Part of a small language model's weights.
Training: a variant of SOAP for these matrices, 401M tokens, 3061 steps.
Each number is 200 + 30 x the weight over the matrix's rms, rounded and kept within 0 to 999. Layers, rows and columns count from 0.

# up: layer 7 MLP up, 768x192, rms 0.19, rows 717-740, columns 0-95
# down: layer 7 MLP down (transposed), 768x192, rms 0.177, rows 717-740, columns 0-95
# gate: layer 7 MLP gate, 768x192, rms 0.182, rows 718-741, columns 0-95
up717,203,203,194,202,188,212,213,225,214,233,232,248,189,224,234,202,269,166,197,211,197,225,235,198,254,220,198,181,192,217,201,260,246,256,199,173,265,201,182,247,163,217,216,182,179,280,197,171,253,143,189,169,228,171,215,164,269,187,198,193,255,158,216,172,189,184,172,168,181,173,187,186,219,183,224,238,180,224,196,206,199,219,187,234,202,195,251,195,199,216,190,230,227,238,228,253
down717,200,186,227,146,196,168,216,183,224,193,195,230,227,162,222,199,223,255,236,174,195,245,229,179,189,240,179,138,170,231,167,223,204,260,195,199,181,232,231,148,206,219,181,185,272,237,228,143,205,222,206,207,243,196,229,186,220,294,200,196,142,241,179,182,259,212,165,170,204,172,219,207,303,191,167,207,193,245,211,160,255,201,187,215,161,187,193,181,190,153,212,213,209,213,174,223
gate718,238,165,192,206,224,224,253,225,238,197,209,157,196,254,171,167,175,232,183,176,254,165,243,204,215,209,167,214,181,191,170,190,251,243,221,163,214,203,212,208,235,220,246,225,187,175,184,172,202,245,184,236,217,172,178,179,239,214,215,142,186,182,191,210,231,159,220,177,204,147,231,214,178,221,196,193,222,179,126,183,192,206,260,180,199,189,126,166,191,176,261,196,227,231,151,250
up718,241,262,207,231,159,235,188,185,186,239,249,162,210,189,178,169,255,277,203,264,170,275,138,181,161,265,164,187,200,201,210,209,171,205,230,210,152,207,205,229,264,157,135,202,220,169,161,205,221,174,163,175,255,207,180,236,179,147,184,192,200,191,199,148,136,231,220,127,189,245,187,173,253,217,222,225,152,133,159,245,212,206,160,240,186,150,226,169,207,194,230,254,186,161,157,266
down718,233,157,175,165,211,203,218,162,216,210,204,225,218,206,238,217,150,227,220,187,197,177,225,206,250,247,166,144,214,170,225,210,230,164,199,207,185,168,224,224,193,216,202,208,172,191,170,224,167,195,232,178,194,174,129,158,254,197,232,200,167,211,199,249,227,233,189,150,187,189,208,182,226,218,148,183,162,230,196,204,176,225,173,204,207,251,165,161,197,192,230,223,169,152,227,243
gate719,193,189,199,218,217,261,226,229,194,193,246,223,222,210,149,136,157,192,217,209,199,172,243,227,210,151,201,235,235,209,253,193,201,173,174,186,202,211,205,202,225,202,196,141,234,259,188,195,162,217,203,263,218,213,170,243,217,217,220,207,205,255,205,163,222,176,235,204,222,180,172,259,164,198,250,202,216,214,196,239,202,160,232,176,173,219,202,206,245,166,211,196,223,193,180,236
up719,204,177,230,225,164,191,128,188,162,214,187,188,157,169,179,239,202,144,187,180,168,217,198,235,179,238,215,225,222,192,253,168,178,194,163,159,226,255,183,205,169,164,176,243,210,212,209,235,182,189,208,226,222,181,180,276,250,165,173,186,161,210,249,216,216,234,207,151,200,242,167,211,134,214,220,179,261,223,180,160,205,223,215,228,132,233,168,223,300,167,211,195,196,208,182,213
down719,252,171,207,123,185,187,217,199,197,215,220,178,228,205,189,178,270,185,180,227,228,174,206,174,223,234,201,206,209,208,168,143,235,187,223,146,268,138,213,143,222,219,192,178,179,214,178,183,177,179,245,223,175,237,174,225,242,182,267,216,243,239,142,173,221,186,186,192,194,232,162,170,217,153,165,196,224,209,165,239,194,256,213,226,179,261,237,165,192,261,222,212,195,167,194,164
gate720,148,214,200,216,225,255,207,171,150,164,133,201,274,233,175,202,210,193,238,176,207,183,164,223,157,205,214,197,233,188,202,207,234,235,257,180,187,209,144,179,215,256,221,198,195,190,217,184,181,196,192,200,221,187,212,257,156,219,164,162,128,221,208,223,241,193,214,248,238,200,244,137,226,225,172,229,168,243,133,192,209,226,197,232,178,196,177,247,199,150,231,199,180,205,246,175
up720,221,161,197,200,174,238,243,183,188,234,221,231,142,217,208,227,249,216,169,193,168,153,197,201,233,153,242,183,229,196,163,208,215,222,181,246,221,218,202,210,230,264,253,246,197,183,178,173,167,230,200,202,182,211,233,186,191,174,236,217,191,206,259,259,194,170,164,202,210,231,134,222,235,227,194,215,132,205,223,184,210,209,178,196,202,256,176,198,179,215,162,204,191,258,193,219
down720,229,230,170,186,188,215,201,193,203,222,219,187,212,205,153,192,239,213,209,203,154,219,220,249,245,185,235,205,203,192,220,224,234,195,194,183,152,176,248,252,210,187,192,179,193,163,214,231,192,198,133,176,201,210,218,141,214,197,225,146,230,185,213,213,189,138,214,209,194,186,194,254,205,255,195,168,150,228,145,239,137,223,219,203,198,181,194,217,168,213,209,215,223,220,170,197
gate721,200,203,208,168,175,203,243,223,174,214,213,171,197,196,222,176,244,180,244,174,208,281,218,185,241,244,188,265,182,206,245,169,209,214,149,232,167,202,182,182,164,261,152,213,210,204,217,257,251,212,199,220,214,204,209,201,220,181,185,227,156,149,192,203,179,199,215,142,193,218,194,191,207,210,193,206,231,231,219,211,251,210,109,141,236,185,172,183,232,171,198,233,249,183,191,214
up721,185,177,194,217,145,116,214,191,234,204,271,259,192,169,212,230,189,233,160,232,179,178,159,145,192,205,162,204,179,142,172,210,230,213,196,193,217,202,186,218,163,190,272,225,247,203,166,198,228,184,190,187,152,173,260,202,144,232,181,174,232,197,245,221,162,197,182,201,207,206,158,194,151,161,219,184,232,202,202,229,200,238,203,202,160,202,215,175,184,206,221,180,208,209,186,203
down721,202,268,188,161,213,152,181,243,188,188,197,185,213,146,206,190,256,215,127,208,212,197,246,233,201,174,227,219,194,162,168,168,205,208,225,186,227,252,154,188,230,160,151,242,139,176,213,229,206,256,209,192,166,203,210,207,169,235,165,182,196,239,192,219,229,235,243,182,190,229,158,197,208,168,245,213,210,250,148,229,221,220,226,195,211,268,232,229,228,255,148,224,184,80,232,187
gate722,245,221,183,206,198,202,237,181,155,183,136,249,216,263,207,183,136,220,165,174,182,171,212,169,163,196,222,243,153,176,175,233,175,222,222,173,240,197,118,200,191,199,190,236,222,192,167,202,277,197,178,210,206,244,186,211,162,244,191,203,214,188,186,185,258,240,150,197,199,226,149,174,200,211,195,232,211,213,253,245,221,135,195,205,175,204,250,199,223,196,141,193,185,158,182,249
up722,212,164,205,188,242,160,159,198,227,177,165,222,205,182,169,158,200,234,167,196,207,194,131,204,145,191,260,194,199,228,189,209,180,231,195,236,214,205,217,189,202,236,237,176,174,209,209,228,217,201,207,251,185,192,173,205,216,180,234,188,210,177,224,173,171,206,166,182,228,226,196,166,220,188,250,230,206,193,234,238,171,197,265,102,197,230,255,231,224,177,154,216,185,216,189,227
down722,233,226,199,201,242,206,198,213,189,212,198,187,203,158,176,233,204,198,216,169,191,218,191,173,167,205,253,244,182,211,154,249,221,202,243,250,143,201,190,188,225,262,192,192,181,185,208,222,203,190,214,159,228,189,236,235,245,190,200,185,183,208,156,209,145,232,217,208,154,215,219,210,163,230,200,244,172,280,166,207,227,144,193,207,225,195,241,204,211,213,217,203,161,242,181,237
gate723,177,177,181,208,150,210,209,221,159,192,184,197,148,178,199,187,147,193,260,191,165,242,230,183,216,198,212,206,175,216,215,231,197,183,163,227,187,278,172,248,154,190,229,149,153,186,154,182,163,267,186,195,181,191,169,226,178,238,217,220,244,195,159,192,166,170,255,190,151,237,203,266,216,184,235,216,219,183,182,139,200,181,227,185,211,191,236,154,205,213,212,183,208,214,160,163
up723,204,144,188,220,203,164,241,175,216,181,202,207,171,232,198,209,200,214,192,219,249,236,170,239,238,220,174,199,121,207,192,173,229,157,211,145,195,227,224,201,168,166,185,106,207,200,188,207,186,200,222,188,230,193,178,242,166,205,214,166,236,202,130,244,171,186,178,155,200,159,188,253,230,186,172,226,231,158,175,192,192,261,214,182,249,215,212,171,156,187,176,209,163,188,185,145
down723,187,277,211,237,200,271,210,227,203,241,151,224,201,199,101,191,212,130,250,192,188,205,199,154,194,209,259,165,175,186,245,183,219,184,169,199,148,222,258,204,217,185,187,194,211,202,152,180,172,188,156,250,200,169,205,224,173,209,200,190,226,179,137,227,224,184,222,173,190,266,163,253,164,187,210,199,175,220,242,160,178,195,182,149,239,217,202,215,198,193,201,221,189,196,190,132
gate724,159,171,195,244,172,178,227,227,178,209,208,159,224,189,255,166,231,203,200,212,179,169,168,203,207,238,186,220,185,212,191,206,196,188,159,254,203,206,200,211,166,188,179,197,208,222,201,194,220,247,163,241,178,236,201,129,207,202,193,211,225,237,192,222,180,159,159,232,251,206,193,185,216,165,181,205,241,196,159,222,193,175,178,201,234,179,197,159,190,179,200,241,167,209,206,184
up724,237,208,198,164,232,206,215,176,259,183,184,206,166,256,186,208,184,193,201,170,166,205,202,241,232,156,230,232,224,173,174,204,147,227,217,214,171,214,176,212,176,185,229,187,201,208,223,204,256,210,207,152,188,145,247,231,159,181,253,180,185,211,216,199,193,201,224,229,184,205,184,203,193,239,190,205,179,156,200,232,154,203,230,213,195,166,186,198,243,282,189,210,153,199,191,187
down724,160,200,223,151,191,228,202,209,164,254,198,213,148,210,165,201,204,182,218,209,271,187,189,207,186,254,217,172,165,211,202,163,201,169,202,213,192,203,232,203,207,226,203,188,266,174,196,167,194,220,159,184,180,168,188,152,185,207,219,227,205,205,150,229,214,148,136,230,237,211,194,190,207,241,235,237,201,245,211,257,226,201,202,179,207,214,211,256,233,168,172,160,213,211,195,160
gate725,147,189,179,165,164,202,203,214,220,200,274,172,257,205,218,269,242,221,180,166,208,199,213,229,185,199,230,220,163,254,177,204,171,219,245,193,154,198,196,213,207,191,180,273,226,170,207,220,161,206,161,204,171,218,189,201,247,229,182,213,185,197,125,217,198,189,189,195,192,161,199,185,167,182,180,236,135,199,221,165,226,175,223,261,204,194,223,164,209,214,220,157,202,173,227,206
up725,205,179,180,204,164,177,196,207,156,258,182,215,216,207,193,199,171,180,226,213,169,199,178,217,232,218,136,189,206,154,198,161,167,203,212,164,189,211,207,152,221,245,203,210,205,166,209,223,184,227,167,214,181,220,213,214,161,203,227,179,231,200,177,166,184,201,161,152,223,208,184,253,189,185,254,216,176,192,196,157,218,222,189,217,150,218,144,167,228,209,180,191,213,171,229,182
down725,201,199,195,179,227,150,187,178,189,158,233,219,239,150,220,140,214,213,223,217,150,150,228,177,212,249,182,195,218,185,221,197,169,154,237,186,233,194,183,149,226,192,191,182,189,224,182,174,146,189,197,139,170,163,198,174,214,169,208,235,221,231,264,201,201,209,154,202,256,226,218,189,170,163,237,144,197,145,187,197,237,213,135,140,214,180,224,200,201,204,219,172,181,181,157,197
gate726,197,224,179,266,165,220,214,179,161,214,160,197,216,218,207,176,94,229,216,211,204,200,188,248,243,206,232,208,168,193,179,185,159,170,220,235,236,247,187,196,197,238,217,218,251,205,197,162,193,159,162,213,222,238,173,223,175,198,212,198,188,224,180,210,244,169,163,211,237,259,189,180,192,197,201,165,225,249,259,223,224,238,238,198,174,170,182,162,194,163,205,193,244,233,191,229
up726,226,225,227,216,230,211,217,146,169,204,208,194,185,267,212,223,198,252,226,150,227,200,158,212,289,229,203,200,209,191,162,145,222,204,200,229,148,206,171,199,226,215,242,185,180,176,198,167,198,215,143,212,175,170,235,153,222,220,168,142,196,178,170,238,164,197,259,229,234,208,201,207,223,198,146,167,184,240,195,176,239,193,167,201,208,176,251,211,186,220,181,286,183,160,178,240
down726,174,192,201,254,200,176,155,216,167,180,205,204,143,190,219,241,196,253,208,214,207,251,196,203,170,187,233,208,216,214,167,192,187,195,183,196,174,165,192,200,183,229,163,162,150,215,171,197,185,189,268,179,207,218,168,210,193,194,227,181,232,236,217,189,228,190,135,196,236,166,159,177,196,174,237,236,207,203,246,194,235,189,202,164,150,259,207,210,213,175,158,260,179,190,246,225
gate727,172,188,163,214,149,203,209,238,175,198,243,282,165,189,240,192,202,181,206,261,178,216,199,225,161,231,225,166,256,186,208,166,205,232,179,177,182,174,222,161,163,188,154,210,186,138,209,188,179,228,205,162,254,236,190,154,176,193,201,178,172,134,159,179,145,199,202,206,211,144,260,174,177,201,234,168,198,240,156,210,248,231,222,168,158,232,184,234,199,218,194,274,128,178,200,174
up727,180,173,252,188,134,170,238,209,216,255,206,176,210,215,189,128,224,168,206,158,211,208,228,203,214,238,258,213,176,169,142,228,176,201,174,233,195,206,198,145,209,210,222,192,195,196,199,237,198,165,201,147,177,148,187,193,198,204,190,208,210,196,229,201,224,180,168,199,186,264,196,248,209,183,166,184,245,237,208,146,219,167,158,185,230,181,181,142,161,216,199,172,227,189,194,202
down727,242,159,174,251,264,245,233,265,216,193,207,209,225,168,263,210,165,225,255,182,207,193,166,197,182,190,187,183,173,211,195,191,136,227,176,203,206,207,201,150,226,241,159,186,194,222,179,199,230,162,171,180,195,252,156,245,214,210,215,218,210,133,208,169,194,199,199,168,122,145,196,150,232,264,262,180,178,245,209,192,206,193,215,225,243,208,200,168,209,209,179,233,202,171,162,234
gate728,244,172,204,174,225,246,154,192,159,234,175,219,154,200,228,228,217,169,191,149,251,245,235,208,205,216,161,137,248,186,207,207,207,196,165,225,220,196,220,204,168,190,207,188,166,207,157,194,203,152,206,207,208,177,223,172,231,246,222,196,224,201,168,220,124,173,177,203,240,253,233,206,203,178,141,192,212,178,280,161,208,159,234,212,216,224,212,226,176,219,200,240,256,149,187,222
up728,216,218,176,240,161,215,220,196,213,198,138,234,210,141,191,187,212,199,206,219,196,216,213,185,200,251,147,248,221,185,198,225,200,225,149,158,230,234,227,164,192,201,174,216,157,140,183,217,235,179,216,203,188,112,187,209,205,184,202,161,163,196,164,205,229,206,237,189,129,111,151,180,203,210,189,191,181,183,204,251,214,189,237,207,227,221,224,192,248,172,206,240,183,159,158,175
down728,230,199,255,149,204,188,180,251,149,150,151,193,212,245,265,237,224,173,212,124,204,212,201,194,180,238,177,196,274,233,201,131,172,149,233,244,181,220,205,206,209,206,253,226,183,160,209,241,230,207,199,229,194,169,246,221,186,242,203,128,215,224,177,221,153,216,211,189,208,224,249,133,199,210,183,202,227,232,181,224,214,208,222,229,186,176,178,201,158,217,232,198,273,138,189,199
gate729,193,189,230,191,178,227,202,233,157,192,167,205,160,217,193,212,173,229,208,173,164,192,206,232,174,167,249,216,180,154,171,229,205,180,176,147,195,176,166,223,170,227,160,227,186,233,221,193,184,251,256,190,153,215,211,165,176,166,194,248,274,227,161,179,206,226,225,160,201,180,214,198,231,211,191,269,223,179,192,201,189,159,181,163,190,185,233,132,166,176,197,185,196,183,222,184
up729,213,205,209,182,215,209,270,240,210,172,251,192,181,210,227,198,183,240,154,163,144,229,162,183,212,206,174,214,202,194,148,228,230,184,179,200,235,225,146,204,181,187,204,209,203,174,208,180,182,216,156,189,165,242,226,164,258,212,169,221,187,207,249,232,206,192,217,227,210,170,230,229,195,153,167,217,195,188,194,194,218,220,224,162,173,214,206,210,203,204,198,198,170,160,204,193
down729,212,204,178,193,239,220,170,181,191,193,205,202,203,252,143,131,208,183,176,218,243,169,188,161,160,228,184,142,170,205,228,170,182,161,206,263,218,199,199,217,205,220,267,226,181,180,179,210,318,176,150,234,273,185,182,168,190,198,188,186,130,209,222,191,223,246,192,189,223,220,240,165,245,220,245,214,194,205,207,202,161,189,191,216,166,218,195,190,215,186,243,237,175,220,184,211
gate730,221,240,187,171,197,193,249,228,247,201,232,200,218,168,242,223,206,200,149,215,166,238,210,181,186,219,179,222,222,219,206,184,184,184,176,207,208,199,239,173,178,186,154,198,193,203,204,177,229,159,207,181,180,209,217,202,177,214,195,150,211,224,168,189,204,213,155,209,212,185,200,234,158,204,186,242,178,221,192,183,188,205,213,194,168,237,168,247,187,189,221,172,206,187,167,165
up730,168,184,194,191,167,165,185,173,184,229,160,163,212,164,215,163,212,201,212,198,161,184,246,223,239,202,144,232,200,171,177,171,180,219,224,213,190,215,196,182,257,217,213,197,237,184,181,209,235,207,193,196,249,242,201,221,192,254,153,218,134,220,194,194,160,206,202,175,191,183,221,250,216,197,208,222,226,217,201,177,198,220,229,177,209,230,234,193,188,193,186,194,180,179,200,212
down730,221,188,216,203,189,184,260,221,213,193,154,199,217,176,149,181,208,235,220,247,197,200,240,221,212,154,176,204,183,183,230,216,144,251,159,217,240,222,233,228,197,180,164,208,155,226,217,201,245,230,217,186,198,220,181,246,229,250,193,216,224,174,235,211,187,227,198,170,221,211,180,172,227,210,174,212,215,192,189,223,214,234,218,214,190,196,131,183,196,188,181,199,218,204,216,177
gate731,248,219,148,211,180,216,213,163,182,192,169,251,194,256,177,108,195,165,181,191,185,208,207,204,219,228,226,207,212,240,167,216,201,192,197,201,230,222,196,209,233,191,200,235,165,140,173,196,159,151,180,194,208,240,200,170,169,213,198,213,217,227,186,201,223,218,218,163,201,205,192,211,205,226,171,203,213,203,181,194,197,202,210,194,237,205,200,238,142,195,190,222,196,217,157,204
up731,194,217,181,129,190,213,198,213,204,243,168,226,203,240,239,184,220,171,197,199,207,265,212,194,262,174,177,233,207,153,206,178,226,178,215,245,173,205,225,183,210,193,184,248,168,189,197,166,204,211,196,216,209,218,200,203,171,155,193,200,190,221,212,205,164,176,175,212,181,117,200,179,215,235,212,197,211,289,171,244,255,231,169,283,210,261,154,250,237,170,222,190,191,223,181,151
down731,172,208,208,199,169,192,209,203,186,190,138,189,198,177,250,201,216,188,233,197,207,243,223,155,266,182,232,227,215,204,245,150,200,218,210,225,177,190,232,260,215,199,179,212,230,227,144,187,313,213,185,249,190,140,279,217,183,195,181,218,169,226,215,217,152,210,188,190,205,179,208,170,215,224,214,218,178,199,194,239,254,228,214,183,196,231,239,183,227,155,252,140,210,222,205,189
gate732,172,228,173,201,161,199,205,201,210,197,214,225,233,195,211,184,211,143,141,186,211,241,232,199,219,190,179,201,207,159,201,222,231,232,219,217,253,182,191,161,179,193,225,206,200,238,202,177,170,183,242,215,220,214,184,203,240,207,170,170,214,222,199,235,215,230,216,207,212,203,177,188,212,219,224,229,170,242,242,185,274,127,192,179,234,163,219,197,232,207,219,196,159,208,159,216
up732,188,182,207,172,219,154,202,181,154,176,166,186,173,211,227,206,192,199,173,197,156,194,260,199,172,156,199,240,224,143,217,196,169,235,167,207,206,182,189,226,225,238,219,174,198,188,215,228,223,196,212,224,192,189,204,185,222,226,216,163,197,200,200,232,146,134,213,198,206,174,221,187,257,203,166,227,217,178,191,179,189,185,222,196,239,201,174,149,212,217,203,239,186,208,176,189
down732,206,239,175,198,186,180,185,111,186,185,195,195,194,196,173,229,186,230,191,185,171,200,212,219,193,185,216,156,173,202,119,186,192,253,230,153,194,196,224,219,212,208,172,187,195,232,222,176,222,184,196,227,228,181,256,216,178,184,262,212,210,161,222,198,219,218,206,189,236,215,188,161,251,188,209,187,188,184,205,181,236,217,183,209,207,224,227,221,199,193,171,150,167,245,182,190
gate733,177,144,177,203,162,152,212,196,193,205,200,213,211,184,245,242,186,234,190,176,235,184,165,151,241,197,179,194,167,219,226,183,185,194,224,204,218,211,242,224,159,189,185,212,223,174,240,183,182,208,202,158,208,186,235,186,238,225,203,171,209,217,205,214,173,240,255,187,231,217,220,235,185,221,254,204,227,213,180,249,201,134,242,196,182,194,194,240,227,205,153,180,167,114,234,184
up733,205,231,247,191,241,127,195,170,225,188,169,188,259,166,197,189,177,209,154,211,232,147,190,231,163,147,184,207,193,197,194,194,199,163,204,247,141,161,209,215,217,139,179,173,224,191,201,184,192,197,219,173,219,230,198,218,187,188,244,177,221,226,208,117,188,246,232,197,171,185,218,177,215,209,191,205,204,160,162,213,223,154,183,199,245,208,153,229,219,179,191,221,205,179,225,161
down733,223,195,206,220,214,171,226,192,223,176,202,181,192,198,237,170,177,201,169,187,173,188,195,223,216,212,213,205,189,237,187,179,208,212,209,234,188,261,170,229,210,221,180,184,217,201,151,239,225,266,204,143,238,211,194,216,220,184,247,270,138,260,179,201,212,175,228,185,216,195,194,213,160,223,165,217,219,227,226,193,215,238,196,223,182,213,187,189,184,241,173,167,211,189,207,202
gate734,245,218,225,219,169,208,206,159,178,241,168,236,200,207,140,205,197,227,148,175,204,195,243,170,186,118,177,204,236,235,200,208,169,173,123,152,250,202,129,214,181,199,161,204,199,159,194,171,246,223,225,178,198,138,182,167,201,228,215,168,257,180,171,177,225,154,163,221,202,189,189,176,217,162,231,192,206,169,221,190,217,204,158,223,215,192,174,219,229,187,197,203,185,200,203,201
up734,225,211,174,188,166,246,195,177,212,229,174,187,185,215,212,227,197,184,228,186,228,147,134,191,155,196,192,208,246,249,176,176,196,195,171,201,224,198,153,167,204,277,211,229,151,233,177,191,239,179,223,198,164,234,204,200,173,163,200,238,234,172,242,156,147,200,222,163,166,220,243,215,247,188,202,207,239,183,210,183,197,179,239,149,219,225,178,201,156,265,217,222,227,255,191,168
down734,239,172,154,231,179,253,165,171,151,210,207,191,251,200,195,175,188,206,257,209,217,191,210,149,238,199,177,196,198,149,232,227,199,163,244,198,196,234,186,205,166,194,221,234,224,173,179,254,261,255,176,196,207,188,186,144,211,180,219,213,195,182,237,190,207,236,212,208,171,168,244,231,143,241,220,186,188,172,199,188,175,227,199,197,175,233,160,248,199,151,201,182,249,226,190,222
gate735,189,157,299,215,244,220,191,191,221,195,217,245,177,178,173,191,224,152,231,181,242,276,218,222,214,228,191,219,181,201,203,203,203,177,230,193,221,271,204,219,222,284,194,221,192,199,205,184,197,155,175,161,205,157,163,251,270,183,153,211,151,248,178,139,206,222,238,202,147,190,197,153,241,200,159,172,163,284,258,224,211,226,186,182,210,240,164,185,184,140,213,177,216,207,200,187
up735,175,249,156,170,207,205,214,211,228,181,171,214,185,152,230,194,211,220,192,175,205,206,172,212,175,178,167,198,167,195,185,160,170,275,273,156,184,229,139,179,242,207,236,235,196,174,179,170,285,158,230,208,167,203,201,130,163,198,243,260,193,202,186,224,183,198,187,232,275,198,185,178,220,214,226,215,233,188,189,193,173,228,159,183,216,198,216,238,179,245,202,194,188,194,167,208
down735,196,175,182,150,212,180,245,215,193,190,244,237,183,232,168,233,203,214,185,242,187,246,242,218,175,221,191,192,218,239,210,170,234,227,161,199,202,179,197,192,139,168,186,181,136,164,216,214,151,199,234,191,152,184,200,190,217,210,167,224,244,197,226,193,244,203,203,177,161,197,204,187,146,142,183,173,206,242,229,242,227,181,177,194,219,204,172,218,228,199,215,175,221,183,240,203
gate736,166,169,152,165,255,242,192,177,163,188,158,172,197,181,146,197,135,198,183,214,136,224,175,207,203,202,178,209,219,222,214,180,234,239,198,247,278,174,201,208,147,205,217,180,173,216,212,198,205,219,178,258,210,146,172,203,221,254,207,173,188,237,163,158,222,197,236,220,220,184,218,224,198,222,136,191,257,212,231,253,234,233,200,193,149,124,198,185,207,187,238,224,200,217,234,178
up736,222,160,208,178,204,167,188,214,234,247,188,189,211,242,194,195,210,182,226,259,222,213,156,224,162,153,169,166,215,158,168,173,214,260,211,179,236,231,165,255,243,188,205,171,225,235,210,239,240,177,225,191,204,253,188,185,239,149,173,150,188,197,220,239,253,218,188,237,211,206,159,218,214,188,210,168,204,198,186,206,215,196,232,216,223,192,180,190,225,182,176,278,197,149,191,200
down736,245,189,199,242,209,197,226,210,195,213,141,236,176,199,203,189,146,258,162,226,185,204,228,196,250,184,218,218,211,219,237,202,145,186,169,185,195,176,235,185,234,147,246,133,203,233,230,170,248,208,153,211,210,217,199,247,206,216,226,209,129,190,150,210,201,186,210,205,181,210,283,225,179,202,188,211,226,192,250,222,207,213,221,188,237,237,210,173,197,209,198,209,191,219,215,204
gate737,214,245,190,232,174,266,193,219,192,174,241,176,188,212,182,216,195,232,223,232,249,215,185,165,222,217,184,247,209,161,198,195,199,185,255,166,261,235,159,237,232,217,235,241,234,201,268,174,190,211,231,195,201,170,189,242,182,169,198,209,197,158,166,199,187,163,204,173,203,223,190,162,164,197,195,148,159,218,226,147,229,209,229,226,188,176,204,194,227,161,197,242,166,215,199,220
up737,172,200,180,181,233,200,204,144,184,193,204,176,158,159,183,212,197,195,234,234,172,231,182,218,235,177,202,178,168,172,202,236,194,203,209,241,266,210,183,224,182,198,169,198,228,204,196,164,206,251,190,179,174,200,124,179,233,224,202,181,272,233,243,190,244,151,191,201,205,228,184,217,245,228,189,231,185,200,185,160,196,160,251,192,176,159,214,201,146,196,189,174,273,144,232,177
down737,201,194,149,196,185,215,234,167,231,201,205,220,226,210,150,198,200,214,175,183,205,173,195,150,192,210,190,240,155,279,231,184,172,174,186,168,181,197,214,198,218,169,181,196,169,245,201,215,263,160,196,215,159,222,208,179,232,205,172,227,143,121,186,237,166,190,215,224,206,214,219,223,118,202,213,182,184,237,220,235,194,216,193,155,238,222,245,196,199,219,194,196,223,180,199,228
gate738,238,180,208,158,186,263,208,211,228,215,240,165,211,215,210,207,187,167,208,201,232,236,214,261,218,201,214,192,175,268,212,200,250,180,190,212,174,159,180,176,223,202,235,243,171,219,159,164,131,239,233,223,258,191,212,238,227,204,228,207,192,168,195,216,164,203,209,206,193,244,267,198,172,203,185,144,203,248,142,196,138,106,238,227,211,207,228,177,198,141,183,173,212,252,221,200
up738,244,138,223,247,233,200,191,233,210,204,243,194,224,192,161,273,218,232,184,189,246,195,203,206,161,221,223,199,193,150,179,195,181,170,179,149,197,176,240,179,212,194,206,183,153,178,192,196,173,179,181,231,241,161,118,213,202,253,184,204,215,228,259,209,230,252,195,160,184,221,187,202,196,168,185,193,179,172,210,211,189,185,167,215,198,193,191,179,229,205,150,245,136,242,190,233
down738,200,194,175,204,190,155,217,191,182,158,222,216,211,235,261,249,245,206,201,248,173,178,202,237,183,193,168,230,215,161,249,202,241,171,213,217,205,143,172,205,241,212,195,213,229,172,245,211,243,246,176,246,197,228,193,164,198,236,226,141,243,224,186,161,242,162,228,221,241,207,202,211,199,171,235,235,269,147,188,158,187,215,163,222,207,206,161,217,218,193,159,134,269,193,231,192
gate739,221,201,174,214,201,222,226,172,176,236,220,180,163,209,214,174,215,230,179,254,190,250,129,154,233,197,187,216,201,181,196,223,177,200,244,196,282,220,188,229,162,259,218,200,182,202,206,214,173,230,219,174,208,149,201,164,263,231,186,155,252,237,197,234,236,211,204,279,207,234,206,216,153,206,226,239,160,234,202,231,207,181,267,173,175,200,260,181,140,184,187,181,245,186,191,193
up739,176,249,266,158,215,186,173,174,246,210,200,233,179,250,156,233,163,224,148,207,255,123,137,181,193,214,183,213,198,169,203,206,150,178,198,185,196,168,258,198,199,260,278,174,196,222,194,243,180,209,212,180,168,255,226,159,143,246,221,140,196,178,209,160,224,198,226,209,172,161,154,162,211,201,223,245,232,199,227,233,234,187,184,205,195,202,183,225,246,203,207,204,213,221,215,141
down739,277,188,187,151,174,188,202,209,209,189,193,207,181,194,172,239,227,226,168,196,181,195,253,210,196,242,267,238,201,196,211,201,188,205,182,211,169,129,174,203,188,216,193,161,155,241,206,224,285,182,148,176,244,239,246,174,202,175,209,203,168,188,187,182,234,204,263,198,245,231,232,163,264,256,273,189,204,213,121,189,190,236,198,199,196,189,242,159,195,162,213,203,204,233,215,183
gate740,144,232,206,217,153,242,229,201,230,175,158,222,193,197,204,197,198,229,198,210,222,189,188,213,237,216,171,193,261,230,166,233,228,133,170,175,187,182,196,163,121,218,124,224,235,231,174,197,204,213,236,184,188,176,248,204,237,252,175,212,181,187,203,160,212,228,228,251,196,195,230,165,185,209,165,218,186,134,165,169,214,208,162,257,219,156,213,173,217,231,197,207,199,218,212,199
up740,206,228,196,221,270,180,181,203,157,165,221,228,232,254,138,173,229,201,134,195,167,218,221,174,231,214,178,221,140,167,211,233,214,199,177,215,119,226,219,195,169,226,223,171,184,196,192,184,212,231,232,197,178,181,178,156,262,196,221,194,197,221,198,162,196,229,222,243,193,227,146,207,117,225,160,159,183,220,307,176,183,188,223,168,215,244,158,169,166,227,179,246,229,190,154,170
down740,194,219,242,223,187,198,143,185,158,180,202,270,181,180,204,215,181,174,152,186,158,200,150,228,179,218,182,192,226,236,213,153,218,239,199,185,182,263,225,169,217,199,196,228,185,183,211,246,167,156,149,182,186,218,178,212,172,216,254,203,190,163,187,156,145,166,217,194,201,169,232,198,208,204,208,214,220,195,165,194,174,247,224,179,191,180,218,260,221,173,215,212,209,220,244,118
gate741,219,229,184,175,201,201,204,206,201,284,179,200,148,192,171,222,193,135,164,191,169,140,150,146,255,156,240,207,204,156,191,196,187,155,160,217,119,186,185,203,184,158,200,189,179,206,252,215,259,208,185,221,114,150,193,226,203,174,155,238,196,226,245,200,178,207,194,191,232,217,185,257,231,205,210,222,160,190,202,208,174,160,193,198,238,165,173,171,217,208,158,171,175,202,144,169